Each number is 200 + 20 x the weight over the matrix's rms, rounded and kept within 0 to 999. Layers, rows and columns count from 0.

# o: layer 2 attention output (transposed), 128x96, rms 0.161, rows 79-114, columns 0-95
# v: layer 2 attention value, 128x96, rms 0.188, rows 80-115, columns 0-95
o79,196,203,189,234,191,202,193,200,230,179,203,199,228,210,211,232,215,214,197,189,189,182,231,178,175,189,201,256,202,206,189,217,188,153,192,192,210,201,222,214,183,207,186,204,220,193,195,215,216,209,217,207,216,166,204,219,222,193,171,191,208,220,208,199,200,210,226,225,205,177,186,199,223,221,200,237,196,207,185,208,186,214,199,177,194,186,202,201,170,230,203,217,186,205,203,194
v80,218,199,193,225,212,229,167,184,221,186,173,200,182,214,183,182,158,175,186,197,187,190,204,226,212,229,177,219,209,225,192,179,187,184,219,172,196,209,228,178,179,191,196,175,187,192,189,165,182,195,201,192,199,194,202,211,217,192,204,199,192,182,222,181,184,197,207,196,188,165,212,172,173,181,195,214,161,195,190,196,199,213,214,202,198,210,187,195,207,195,204,186,195,161,217,195
o80,214,240,204,187,199,193,168,205,216,184,198,219,201,207,195,199,216,186,185,207,180,181,222,227,175,200,185,187,204,207,210,204,201,218,206,199,209,210,191,212,218,216,190,177,199,218,193,187,240,187,206,193,242,233,183,171,196,205,184,219,200,203,212,169,187,192,193,212,168,203,192,184,199,193,213,215,203,186,189,204,197,181,200,211,212,195,232,205,214,247,192,202,215,225,165,186
v81,186,167,198,215,201,175,210,208,192,173,222,202,183,189,198,207,203,215,199,206,196,216,220,197,196,199,173,185,183,195,195,195,235,203,180,175,216,188,216,162,212,206,212,204,204,210,202,205,228,228,234,191,202,195,210,204,220,202,188,245,162,198,220,209,190,208,210,176,210,189,215,207,188,203,185,193,217,220,192,237,184,171,203,201,207,213,179,196,205,200,224,217,212,239,182,212
o81,188,205,222,193,172,227,179,179,189,216,174,193,191,206,211,164,219,152,217,235,220,231,196,202,202,204,178,220,194,218,183,196,227,200,193,190,209,167,175,208,194,181,179,172,193,215,217,178,200,237,233,207,177,169,173,196,209,225,195,221,222,167,184,195,211,201,179,178,218,210,226,193,209,177,204,185,177,217,196,176,213,208,192,175,209,200,209,203,188,201,179,190,192,188,209,217
v82,216,211,240,179,190,214,208,223,244,194,214,203,178,212,194,203,210,193,195,211,213,196,204,195,221,171,168,185,244,208,194,197,185,192,200,211,217,201,177,204,191,200,199,203,187,183,229,190,198,167,183,208,203,207,195,190,212,210,210,197,192,172,165,197,227,199,194,169,181,184,192,219,193,203,201,161,196,184,205,186,250,207,197,190,207,216,192,205,217,180,214,215,217,207,208,204
o82,199,177,163,188,194,210,198,218,221,174,207,203,166,212,235,195,209,213,209,202,208,195,250,246,216,196,202,194,198,191,172,205,229,189,173,200,185,209,182,191,219,214,192,196,227,202,231,206,200,195,179,217,190,190,180,155,165,220,182,172,180,211,175,239,202,164,213,210,209,197,166,211,184,204,205,228,228,186,189,203,188,202,202,216,199,201,215,212,182,217,215,193,173,205,197,194
v83,215,212,184,220,200,198,197,202,212,216,202,187,213,217,182,211,218,185,190,200,218,174,207,175,206,210,201,221,226,199,187,233,174,213,227,178,243,205,172,211,187,187,203,191,193,202,202,215,196,228,203,179,233,195,212,221,212,195,199,213,207,216,208,149,196,200,205,221,216,215,234,199,203,192,245,226,201,212,189,184,187,190,185,199,187,189,203,193,187,203,227,208,202,211,224,213
o83,208,210,192,222,217,178,196,210,218,208,206,186,176,202,193,176,191,199,203,201,204,211,193,217,216,172,180,211,204,228,222,200,204,214,207,209,187,213,192,216,198,197,239,201,175,188,192,212,194,175,202,198,190,201,200,224,188,244,198,184,220,184,213,197,206,201,171,212,193,238,223,208,241,209,202,182,203,191,189,185,182,205,183,211,225,215,226,179,202,178,181,235,175,222,236,223
v84,242,175,199,208,176,180,223,223,201,186,235,178,213,215,199,204,224,225,159,213,193,196,209,198,219,224,192,175,193,208,197,192,191,216,204,196,209,178,198,209,203,234,226,218,228,221,179,210,208,235,224,220,180,197,202,167,186,189,207,196,177,176,205,232,225,173,215,204,188,197,193,182,191,176,194,189,199,189,154,223,162,177,210,205,219,176,205,202,185,206,178,212,213,222,216,225
o84,198,149,208,203,192,192,188,201,212,212,204,210,201,186,201,199,196,183,217,187,176,216,181,219,213,197,214,228,177,199,208,186,185,217,203,191,206,203,212,215,202,176,177,199,244,201,230,175,185,229,201,199,195,205,208,192,224,221,190,198,216,179,185,177,197,208,186,193,171,209,214,203,165,159,204,150,201,187,203,203,210,207,189,205,204,189,201,200,194,191,202,140,175,179,186,235
v85,236,197,221,218,203,207,209,200,173,199,173,210,198,213,190,210,198,234,197,235,202,215,233,188,186,242,163,195,226,238,239,209,187,209,199,199,180,178,214,178,232,218,216,223,193,223,222,196,178,248,233,198,226,205,178,203,210,157,203,167,182,210,200,165,174,193,175,163,218,196,229,156,179,192,171,181,179,235,214,179,194,186,212,193,199,209,205,229,185,167,205,222,212,202,201,188
o85,206,211,231,208,192,202,195,164,214,201,216,205,192,177,181,190,243,205,200,219,205,199,191,223,195,166,201,191,157,221,201,211,218,182,202,231,189,213,198,193,198,192,224,186,187,178,186,231,206,191,184,201,195,214,200,200,177,231,228,235,208,184,183,171,209,190,183,164,208,210,203,177,240,213,207,171,170,173,202,200,203,172,163,174,219,190,206,191,236,234,223,150,198,186,193,240
v86,208,199,187,215,183,214,223,196,187,219,251,191,214,188,195,217,232,230,164,199,195,223,194,180,204,195,215,178,203,213,156,208,192,168,203,185,177,210,205,185,205,202,193,193,206,184,223,182,178,212,234,200,181,204,202,200,192,193,220,187,181,230,186,229,185,188,197,183,212,221,248,188,197,203,157,224,166,193,211,185,197,220,186,193,203,191,212,213,193,206,198,227,189,204,190,184
o86,191,216,185,179,211,199,183,206,218,199,220,204,209,187,181,192,216,218,187,198,198,210,200,183,227,224,231,222,185,181,209,199,229,187,176,211,217,198,217,190,202,170,212,213,166,181,193,200,172,196,191,187,220,206,200,205,205,194,168,188,209,200,221,207,192,201,220,190,192,187,223,206,165,190,201,192,233,187,196,182,234,204,176,192,200,216,194,188,228,271,210,188,205,212,227,220
v87,236,153,180,178,183,188,172,202,193,220,181,227,211,233,192,211,210,240,229,210,171,234,185,180,183,221,202,190,196,241,201,219,205,220,197,197,192,211,201,221,210,206,197,196,207,195,180,203,179,200,189,198,200,177,214,208,196,186,212,212,191,194,187,191,188,214,185,167,240,197,214,208,195,235,172,179,189,204,217,194,206,220,240,209,177,192,197,232,246,168,194,241,235,188,178,161
o87,188,237,167,213,188,181,223,165,175,182,233,153,182,153,169,222,250,212,191,200,241,198,205,204,217,199,192,182,153,207,202,177,213,216,181,208,170,194,221,206,191,218,184,221,178,202,174,218,213,176,200,202,206,186,190,200,184,204,216,199,199,183,169,201,222,199,205,179,203,192,208,179,228,195,200,187,224,184,229,168,217,183,190,173,190,225,219,195,187,240,169,188,214,164,188,180
v88,185,204,223,189,179,171,198,187,200,196,212,206,204,210,188,203,211,186,215,203,209,210,193,202,159,179,202,180,176,151,198,231,206,229,180,195,173,226,197,209,177,185,211,217,222,238,194,174,235,188,196,181,228,214,216,193,219,215,189,176,193,183,169,227,215,206,236,233,196,194,200,221,205,174,217,187,208,217,210,193,173,176,205,210,171,196,210,215,205,187,203,216,221,189,203,198
o88,201,201,193,199,212,199,179,170,174,192,209,197,203,179,199,201,208,210,228,215,232,174,211,226,198,189,205,216,203,197,206,189,172,187,186,188,200,172,189,204,198,194,198,235,197,180,188,206,185,241,198,201,211,170,227,229,175,179,207,194,199,222,201,218,194,194,180,174,204,195,241,212,179,199,181,170,180,156,201,211,176,188,212,203,207,180,222,197,192,183,199,231,184,192,214,197
v89,173,181,190,178,205,156,212,208,220,165,205,204,201,219,179,233,199,220,233,215,211,189,205,191,170,164,211,193,196,170,192,219,215,230,189,204,212,219,204,182,219,186,181,200,215,237,209,211,202,159,184,213,205,193,203,178,197,204,218,168,211,211,222,216,170,230,185,210,180,215,140,209,198,171,212,222,214,186,192,221,181,175,188,190,211,222,213,231,209,209,212,199,239,215,209,204
o89,177,169,218,236,219,252,216,176,175,208,189,229,205,184,226,175,189,183,211,221,216,221,192,215,181,191,224,233,214,170,183,205,204,198,215,177,180,222,187,200,197,191,182,195,239,189,203,218,201,186,160,208,170,167,193,177,164,190,204,202,207,205,205,184,186,214,194,213,202,211,185,217,195,195,159,209,230,209,195,189,201,177,215,174,202,216,198,186,194,211,211,223,207,166,206,206
v90,215,178,184,209,198,223,199,204,207,188,167,187,187,214,221,187,200,228,226,178,169,210,166,194,223,218,186,211,203,214,229,231,200,202,208,216,192,194,187,223,211,187,197,203,217,201,170,167,167,197,213,200,187,199,192,220,218,207,199,194,209,176,207,224,185,217,200,235,202,183,210,189,217,198,181,188,175,199,205,199,227,227,240,178,208,203,134,193,195,204,190,167,218,237,219,211
o90,199,199,188,193,192,225,196,179,190,218,219,203,182,204,181,210,222,168,160,190,188,155,194,190,186,227,177,228,206,203,207,200,187,231,206,188,202,218,198,223,195,210,184,206,244,180,167,187,198,171,217,208,210,176,217,190,200,218,201,203,201,219,199,196,185,207,197,176,199,217,180,185,205,168,199,208,208,202,179,210,209,209,175,219,194,169,195,213,201,197,199,154,196,234,217,132
v91,190,197,188,223,241,200,173,195,194,184,204,209,174,185,207,193,205,178,173,208,195,200,191,189,196,204,179,207,188,188,193,208,175,192,196,177,212,185,180,180,195,177,175,183,171,214,203,186,185,223,203,248,223,196,187,198,202,216,184,202,268,216,189,177,213,220,212,176,193,170,214,201,230,213,256,214,165,230,233,205,208,192,191,228,209,214,212,223,200,199,192,185,185,231,204,201
o91,183,197,213,187,201,182,176,212,237,196,155,194,174,178,216,180,191,199,165,198,172,205,192,226,179,193,186,196,195,193,213,205,208,183,201,213,183,221,184,199,228,200,206,212,183,233,190,185,210,181,197,204,208,210,216,193,209,216,232,192,216,194,202,230,188,219,209,143,214,187,202,190,235,206,190,203,217,211,198,199,205,193,198,186,213,196,206,237,209,188,250,221,214,185,197,178
v92,194,185,196,193,203,201,183,208,237,181,208,201,207,192,209,200,209,213,198,204,180,224,183,200,217,207,225,200,180,217,192,216,191,231,195,173,195,224,209,219,188,202,184,207,234,203,205,218,196,199,181,197,216,190,223,229,192,190,191,208,202,202,201,180,183,205,200,218,206,245,193,218,173,213,234,225,199,194,196,210,189,229,175,179,216,198,174,210,167,212,230,219,204,187,200,167
o92,210,206,210,222,212,205,219,197,215,206,245,187,225,179,207,199,210,217,211,202,194,194,184,186,214,202,191,189,202,209,226,214,212,197,213,182,174,208,209,209,196,201,175,200,211,195,204,169,208,183,214,220,180,216,210,250,152,220,207,162,214,185,248,189,208,230,197,198,218,201,181,209,206,192,181,189,227,205,176,186,211,215,223,192,180,222,212,190,200,213,186,218,201,223,206,222
v93,222,179,212,194,190,215,177,173,205,226,187,224,216,181,185,200,188,209,192,196,172,192,168,191,205,199,213,230,214,216,185,184,234,213,203,143,210,202,241,160,197,198,188,186,202,185,189,202,182,206,190,207,163,182,172,180,192,216,210,237,195,213,195,204,199,201,200,168,202,191,190,203,220,192,215,200,181,210,196,197,222,181,217,209,197,203,178,212,214,162,210,188,221,192,197,179
o93,213,198,183,159,193,199,201,195,210,236,180,193,186,227,186,220,201,202,180,212,214,219,206,190,195,188,195,205,218,227,198,190,206,195,193,220,169,209,191,221,210,193,203,197,180,184,202,173,245,179,197,178,207,220,196,185,188,193,221,217,194,170,201,159,210,215,224,198,190,172,179,215,194,178,204,206,204,199,206,149,215,170,201,181,185,220,213,195,187,229,182,237,187,178,184,193
v94,195,133,221,212,215,227,212,216,214,221,197,211,189,192,212,154,206,157,197,198,188,213,219,219,154,228,207,187,214,203,211,204,208,207,215,195,196,216,209,173,189,186,198,216,192,213,184,197,182,194,190,209,201,202,186,213,193,204,201,221,237,210,187,158,180,226,149,230,207,205,175,191,208,215,214,180,220,210,221,182,209,198,204,197,200,220,193,231,213,174,224,219,165,209,184,205
o94,211,215,208,180,191,233,172,179,201,207,199,196,182,177,234,205,228,183,194,211,208,179,183,203,205,182,201,197,191,187,183,210,189,187,216,197,192,217,230,211,190,255,198,209,177,224,181,178,199,202,199,188,205,233,190,226,184,187,202,216,163,193,188,192,202,179,205,173,217,195,183,189,247,258,184,196,195,206,164,185,232,231,203,204,219,199,192,207,195,215,189,230,202,180,184,238
v95,213,196,198,185,217,206,202,173,221,195,180,197,193,192,197,190,193,190,173,181,202,205,202,224,180,233,224,198,200,236,208,212,163,214,205,185,184,176,204,184,209,223,229,211,180,204,224,207,190,199,190,177,176,214,188,202,211,184,194,187,222,230,214,167,204,196,184,208,196,145,188,209,178,224,201,207,201,196,213,193,201,178,227,169,199,185,197,168,201,199,210,177,178,187,211,190
o95,180,194,196,201,201,197,188,208,199,189,212,187,197,214,193,184,200,195,158,211,199,198,193,188,182,178,220,187,175,194,200,220,172,196,222,189,180,216,236,189,178,207,220,149,184,243,214,202,223,161,203,216,221,228,187,200,188,220,205,203,202,228,208,187,202,198,198,207,193,188,190,232,248,173,203,207,175,171,196,217,201,197,192,187,172,212,206,197,215,189,203,206,226,205,178,209
v96,199,223,140,198,187,202,208,207,191,176,169,148,178,200,205,237,188,232,180,181,196,200,213,204,218,198,179,188,230,191,218,161,203,212,153,201,187,218,201,158,180,229,196,181,192,202,216,173,256,215,217,202,203,183,225,197,208,184,220,208,205,217,196,224,205,189,223,228,201,165,186,172,163,202,160,236,185,235,219,175,193,242,199,195,162,197,175,206,222,205,220,225,212,222,203,192
o96,182,195,221,207,196,193,181,198,199,191,192,212,205,224,185,195,218,195,170,200,223,178,212,214,190,205,206,191,190,217,229,233,180,186,217,197,239,200,190,217,226,205,203,205,206,200,180,205,239,201,216,225,181,223,178,195,206,224,163,178,223,178,213,229,210,197,214,214,207,176,223,195,206,179,218,220,192,194,220,213,192,208,174,183,201,172,222,211,168,258,216,202,166,171,245,193
v97,198,190,203,196,195,220,191,208,175,228,169,205,240,205,201,200,223,197,184,208,183,224,183,190,183,224,195,194,215,189,191,197,207,212,228,184,184,159,215,211,217,203,206,213,203,189,207,207,175,179,197,193,200,218,184,182,179,202,209,210,198,207,193,208,205,184,209,170,194,194,207,199,188,208,212,226,148,199,178,190,170,214,157,191,216,196,174,196,189,210,196,164,189,174,171,188
o97,217,201,202,172,192,193,206,192,213,228,194,180,247,209,187,208,196,215,236,168,200,197,168,207,210,192,208,181,210,179,216,243,212,216,181,217,186,197,195,209,206,176,189,195,196,208,198,187,193,166,178,198,209,220,194,177,186,176,225,168,207,181,191,163,193,211,230,181,205,198,204,228,186,214,203,183,179,207,211,203,189,181,199,199,204,213,186,208,220,214,176,220,180,208,181,194
v98,207,229,184,174,223,208,188,204,186,226,214,190,200,215,232,205,192,214,208,204,184,188,224,227,201,212,234,198,184,191,237,204,186,190,215,222,188,191,206,188,211,211,232,190,212,204,221,184,208,205,234,189,208,207,170,215,185,204,189,202,211,202,200,202,197,198,197,189,234,186,197,193,218,226,198,218,203,210,193,209,179,210,205,226,173,209,230,161,190,192,214,170,196,195,184,199
o98,176,203,207,201,191,194,191,186,200,196,199,183,199,218,144,193,217,212,187,205,218,193,223,176,208,187,209,210,208,212,194,199,206,236,202,211,200,218,186,190,183,212,222,198,186,199,193,216,191,202,193,197,215,190,206,217,207,205,181,184,235,204,202,196,174,184,194,218,189,199,217,190,197,207,218,203,165,195,183,198,201,223,201,181,177,195,178,237,205,174,230,207,229,192,180,198
v99,205,201,161,211,209,184,224,183,193,226,232,180,182,231,162,202,194,235,227,187,174,199,185,193,204,179,201,180,221,217,198,202,223,206,179,224,185,240,250,212,155,210,208,178,216,231,190,218,212,185,196,180,207,183,228,224,211,196,239,189,161,193,197,204,186,231,209,190,211,186,182,166,232,196,183,170,217,226,217,192,200,229,214,192,151,224,206,188,192,215,208,230,209,166,207,186
o99,171,236,211,235,190,201,187,165,202,191,200,216,185,184,174,228,192,193,191,198,215,197,222,202,222,201,174,209,170,205,192,196,192,172,216,170,232,193,178,186,196,228,175,226,169,191,173,221,209,232,193,169,179,212,199,202,147,170,177,201,194,203,233,182,230,178,206,207,201,205,218,157,186,166,197,199,203,195,199,224,195,187,171,219,211,189,189,190,189,211,179,231,211,188,189,200
v100,201,192,228,196,201,195,204,183,167,227,202,227,199,197,188,200,206,199,237,202,212,186,230,211,215,194,242,221,186,199,198,205,218,194,200,217,190,204,209,230,217,213,205,170,218,206,189,237,148,196,193,188,199,199,199,241,201,166,205,182,189,193,203,207,191,197,185,197,214,214,197,168,206,175,196,186,189,195,188,233,202,189,198,183,201,214,220,183,212,171,198,228,195,170,217,202
o100,218,202,222,236,212,193,198,156,189,193,197,207,206,195,179,204,172,185,200,204,194,229,205,184,189,188,215,188,185,203,192,169,215,195,208,228,186,208,237,179,179,188,199,195,212,171,199,202,172,212,221,189,204,189,218,216,187,164,214,233,198,202,235,172,224,183,200,207,194,215,189,192,205,224,208,215,222,203,194,189,197,179,210,207,199,185,165,199,206,191,205,182,230,211,203,189
v101,194,227,200,201,198,199,230,232,153,199,203,168,215,184,192,197,219,223,186,188,223,202,213,181,222,241,184,174,185,235,192,199,206,189,234,190,169,181,201,218,200,235,184,227,185,185,221,191,227,219,195,177,215,205,228,211,183,191,191,200,173,234,218,215,215,167,215,205,225,150,211,225,169,206,222,186,219,199,215,182,181,204,239,165,199,190,175,178,191,227,232,196,191,196,205,209
o101,180,224,203,195,172,180,199,187,183,199,225,214,223,208,211,192,176,218,188,187,188,203,175,192,225,176,192,182,183,187,208,171,180,170,168,202,213,168,217,217,151,186,194,184,196,213,197,184,207,191,162,200,213,205,205,186,194,234,188,162,229,217,201,225,230,210,213,225,194,209,208,211,239,193,225,176,141,185,197,202,197,212,182,202,191,199,205,188,210,190,168,181,202,229,217,185
v102,198,208,197,164,187,186,172,216,234,193,225,200,190,184,191,183,221,174,189,201,217,203,168,196,217,198,212,202,192,225,151,228,247,205,196,204,202,169,171,213,208,190,207,231,233,186,217,183,221,200,194,203,218,198,181,202,203,213,221,175,197,195,201,212,231,187,202,189,196,185,214,205,254,185,204,178,166,210,182,223,258,191,178,185,214,198,182,205,193,242,173,193,202,203,231,167
o102,190,199,157,173,208,203,212,229,206,210,237,201,193,203,219,217,181,184,219,208,189,197,202,211,179,206,224,212,210,206,186,158,229,200,189,217,195,199,148,176,239,191,167,196,221,212,231,156,186,187,198,207,214,180,183,204,163,162,186,198,206,204,206,219,194,206,214,182,184,190,206,225,234,151,185,224,238,162,174,192,196,190,191,211,213,202,183,205,192,186,181,204,221,228,220,191
v103,216,204,178,194,210,200,218,202,177,195,227,208,202,200,204,198,209,204,230,193,191,217,197,196,211,190,206,216,211,206,207,197,209,203,178,196,180,181,212,195,195,186,211,212,210,224,205,207,216,210,204,205,149,186,185,214,143,175,199,214,195,175,198,196,206,222,197,193,193,191,177,163,190,221,210,193,197,191,182,165,228,185,203,204,188,227,204,180,218,219,195,199,212,196,202,186
o103,205,200,154,218,186,197,191,166,216,189,190,207,188,202,191,223,206,194,221,185,183,224,199,208,171,224,199,208,180,215,159,209,169,194,196,171,202,197,202,180,206,209,173,230,196,214,212,202,212,191,201,210,217,223,211,203,189,204,181,220,212,193,171,194,183,207,210,222,214,193,191,210,195,202,195,209,187,209,218,181,200,202,200,195,192,204,181,194,198,227,217,188,206,187,199,203
v104,174,215,184,220,218,191,232,210,181,193,229,196,214,198,186,192,198,210,173,212,242,191,208,169,246,212,199,195,195,211,201,243,206,189,195,201,197,202,206,205,196,201,218,198,214,201,203,196,180,192,207,202,220,203,223,167,199,200,190,199,191,191,194,222,194,175,225,197,160,206,219,189,190,190,208,225,184,173,217,200,194,178,189,210,200,210,209,201,180,225,219,194,215,196,175,210
o104,173,186,197,203,207,175,220,194,204,190,210,199,224,219,204,147,198,188,218,176,173,203,213,192,216,202,182,229,218,210,226,195,216,203,200,188,196,199,193,218,171,155,206,182,190,203,202,199,184,211,163,175,212,198,190,192,199,194,215,190,221,228,207,203,178,203,221,178,215,209,226,184,172,215,209,201,192,199,203,215,224,195,213,198,222,183,192,182,195,195,202,170,186,225,199,192
v105,224,205,219,188,173,208,210,196,205,211,209,173,207,220,192,184,195,192,190,203,193,203,214,223,190,229,193,205,183,219,207,205,199,208,201,245,206,200,188,222,173,208,174,203,190,202,216,174,224,193,189,213,237,193,221,205,194,182,193,175,164,219,173,210,196,160,209,219,196,215,195,187,198,180,177,151,208,194,202,181,206,211,204,190,195,187,201,228,207,173,196,218,184,178,209,201
o105,183,177,181,218,216,183,205,192,189,178,248,210,206,171,225,212,193,227,212,213,214,183,194,197,216,190,215,189,198,187,199,196,203,194,182,206,219,190,198,217,190,210,228,209,212,185,183,219,222,235,200,206,211,221,220,204,200,207,192,217,177,195,186,218,220,154,207,202,178,194,209,177,204,204,221,188,218,184,184,233,186,198,168,228,210,186,184,208,198,211,186,190,198,222,194,207
v106,186,193,230,195,197,198,224,183,160,213,227,200,177,195,183,195,213,195,205,185,220,204,202,208,223,168,177,200,170,199,213,179,202,208,188,191,180,186,207,194,197,217,176,175,219,190,201,209,221,203,205,175,189,184,192,194,172,235,202,237,179,204,167,205,216,215,188,168,180,188,200,208,202,174,208,220,219,199,202,201,193,199,228,175,201,188,198,174,203,206,207,190,210,219,110,224
o106,214,202,182,200,180,197,189,199,195,205,185,188,208,215,232,179,190,215,192,227,209,253,211,194,205,199,201,221,195,220,187,203,220,193,161,217,167,158,205,209,176,185,192,204,206,202,190,173,201,218,214,176,189,186,212,182,216,178,213,180,196,229,198,220,203,180,222,209,217,169,225,169,195,202,188,193,167,222,207,181,173,204,187,197,183,194,188,210,215,200,185,179,173,208,174,180
v107,165,220,192,188,208,182,214,180,167,192,218,184,187,216,235,216,194,191,215,211,256,210,191,224,187,195,198,201,203,218,211,183,196,186,191,204,184,163,228,215,200,222,199,189,218,184,172,246,186,213,199,160,210,176,202,231,197,147,199,216,190,182,228,206,181,216,166,224,197,197,215,173,196,223,178,183,216,209,200,199,203,213,227,206,178,230,192,189,209,231,198,184,214,195,210,202
o107,225,198,213,216,180,200,225,170,216,180,194,195,198,188,178,183,223,195,194,188,188,219,199,200,193,222,175,192,198,180,194,186,183,195,219,221,232,222,224,186,191,232,203,206,199,208,191,202,176,231,204,199,217,179,198,212,215,196,221,208,178,224,189,195,231,217,205,239,213,191,228,202,234,179,164,201,160,207,213,206,180,200,213,207,198,211,192,179,183,197,189,184,203,211,204,196
v108,154,186,189,168,182,195,194,208,198,198,204,224,187,229,208,211,192,191,188,207,230,212,202,217,171,194,177,195,199,208,194,215,180,219,220,218,201,195,170,206,195,200,188,189,198,236,234,199,245,215,176,202,222,213,181,191,214,205,192,192,200,232,206,205,185,218,173,186,195,215,210,211,191,170,197,224,205,175,203,212,205,193,215,196,180,201,219,214,200,197,222,213,202,205,187,191
o108,178,199,200,212,192,203,195,202,205,217,241,182,193,177,211,175,223,206,213,200,220,204,209,203,202,186,217,206,225,198,179,213,205,181,175,236,203,216,211,224,186,175,187,191,204,221,193,208,202,203,208,196,212,185,198,190,199,160,204,191,209,204,179,220,177,180,176,226,205,180,199,193,246,193,183,214,201,198,182,195,180,181,204,190,214,226,212,209,215,213,210,203,221,208,201,180
v109,187,219,199,189,194,206,184,197,225,181,213,182,171,204,203,211,165,199,171,155,191,224,210,211,221,196,205,194,253,237,208,221,180,175,212,219,159,233,232,196,222,202,234,210,166,178,188,177,231,207,197,184,199,168,211,232,219,220,195,189,177,188,200,184,177,232,182,201,189,188,210,191,221,214,158,209,194,203,184,179,223,213,216,168,197,215,194,193,195,185,170,210,190,167,167,207
o109,177,240,204,219,175,223,224,218,228,207,216,189,189,224,203,191,202,198,194,193,216,196,233,218,185,222,195,171,179,231,194,208,206,183,206,187,219,223,197,175,173,218,188,190,173,202,201,202,211,236,217,202,232,226,203,201,212,194,178,222,181,235,210,180,212,190,220,210,206,241,187,210,177,168,197,200,220,175,199,217,215,239,175,210,197,201,242,182,245,223,212,197,180,209,172,164
v110,172,217,224,206,216,192,172,239,202,203,179,180,186,173,190,205,201,184,181,230,214,188,198,224,166,219,184,191,188,216,210,203,197,175,199,235,186,206,192,211,226,188,199,220,180,222,183,160,236,178,216,201,223,216,208,194,189,207,205,168,185,193,212,195,208,172,226,193,204,204,183,203,231,218,209,185,204,190,177,209,199,170,207,204,195,208,237,195,168,207,191,214,184,171,244,213
o110,178,205,209,196,196,209,219,229,192,200,201,225,229,208,198,197,195,212,224,209,176,172,194,204,168,174,190,169,210,175,176,175,190,190,225,204,226,194,203,208,192,202,174,213,212,189,215,225,204,218,181,201,222,174,221,160,171,203,207,214,221,183,180,211,188,187,190,182,188,245,212,180,188,225,195,209,205,171,191,232,192,195,212,208,196,204,198,223,208,170,190,202,219,207,180,215
v111,172,194,220,216,181,210,240,190,197,187,188,185,185,162,193,200,202,195,178,225,234,203,220,242,210,166,197,199,211,184,203,200,186,180,176,177,189,202,225,213,189,202,175,156,225,197,188,213,202,191,200,174,186,196,190,210,194,195,220,223,174,189,212,210,190,230,194,230,180,192,203,203,202,189,155,199,224,192,211,174,192,192,233,168,186,170,196,181,201,239,222,189,217,193,203,204
o111,222,204,206,197,208,192,175,218,208,213,189,226,213,225,197,193,205,180,176,234,188,212,221,187,192,222,198,201,222,202,174,203,198,201,225,177,224,188,232,234,182,208,229,201,209,212,187,201,182,208,198,191,219,194,184,183,191,198,183,198,160,219,207,223,177,205,207,248,247,210,218,209,199,208,159,192,177,172,181,198,182,193,219,195,180,174,206,199,216,246,171,187,174,220,209,176
v112,159,230,217,180,196,180,196,208,185,203,199,208,196,180,174,210,189,184,215,215,198,196,235,206,168,172,203,193,209,203,222,194,164,201,200,227,237,202,200,201,228,223,218,250,205,215,206,227,236,179,201,223,211,219,218,193,248,187,199,165,204,199,216,247,204,210,174,165,214,232,208,220,183,206,162,220,202,203,211,188,192,205,169,197,167,172,209,233,198,187,202,223,207,170,202,211
o112,204,169,256,229,216,193,215,193,162,223,199,219,232,203,186,175,170,201,224,218,201,185,208,177,206,211,193,160,181,214,213,233,208,180,167,235,213,188,199,210,191,199,200,220,210,222,192,269,157,199,216,205,190,194,209,192,186,202,180,224,179,219,174,200,193,191,183,202,225,217,202,220,217,187,204,235,219,170,210,202,198,197,202,189,214,201,198,199,194,217,220,216,227,192,193,209
v113,189,201,214,195,205,198,205,244,183,210,210,201,190,191,185,205,222,203,173,209,194,209,213,174,195,190,188,190,208,223,208,213,185,189,209,202,191,196,213,175,192,178,171,192,220,227,185,222,200,252,215,189,242,189,186,197,215,214,193,199,213,217,194,180,184,183,195,222,213,198,212,184,230,192,199,227,221,210,226,201,212,203,193,220,203,168,221,192,185,200,190,185,188,216,184,186
o113,204,204,237,204,227,211,173,216,216,200,202,203,190,197,212,187,191,201,182,197,198,186,184,196,193,152,174,200,203,213,198,201,205,195,204,233,227,192,193,218,224,194,218,207,180,209,182,190,195,181,173,186,191,206,210,233,182,188,211,198,212,176,214,204,208,227,194,206,208,192,227,191,187,232,148,184,192,199,196,180,233,227,169,208,213,209,200,182,229,174,214,182,178,189,205,201
v114,212,221,211,198,203,187,190,211,215,217,220,208,215,171,172,188,214,212,194,193,195,207,202,184,193,206,178,192,216,213,201,206,200,190,184,202,166,201,208,224,197,170,233,195,189,220,183,199,178,202,202,192,188,224,210,204,202,219,175,167,211,234,190,178,199,196,148,216,189,190,218,191,202,198,208,186,210,212,238,215,216,190,236,209,235,208,139,196,231,219,206,200,221,237,176,192
o114,221,185,183,214,221,208,189,208,196,180,219,206,160,196,221,173,212,201,171,223,168,175,172,190,188,194,184,209,196,197,172,193,205,215,187,182,209,179,194,152,197,220,171,160,178,182,166,211,193,189,185,213,192,187,189,195,184,180,201,206,211,235,198,197,235,194,193,159,212,178,193,229,191,205,188,200,173,191,183,205,202,192,188,229,197,186,225,163,222,197,214,187,195,178,212,178
v115,219,232,203,205,179,188,177,167,191,206,223,205,199,196,205,231,210,191,226,182,194,207,195,183,240,187,194,191,199,216,201,203,229,221,218,181,197,197,201,206,174,250,194,229,200,193,222,208,206,198,199,195,225,229,193,181,206,188,195,187,192,206,195,218,202,195,200,184,206,183,215,239,189,153,178,210,203,185,194,223,209,233,216,197,177,210,195,189,227,184,210,210,214,221,187,195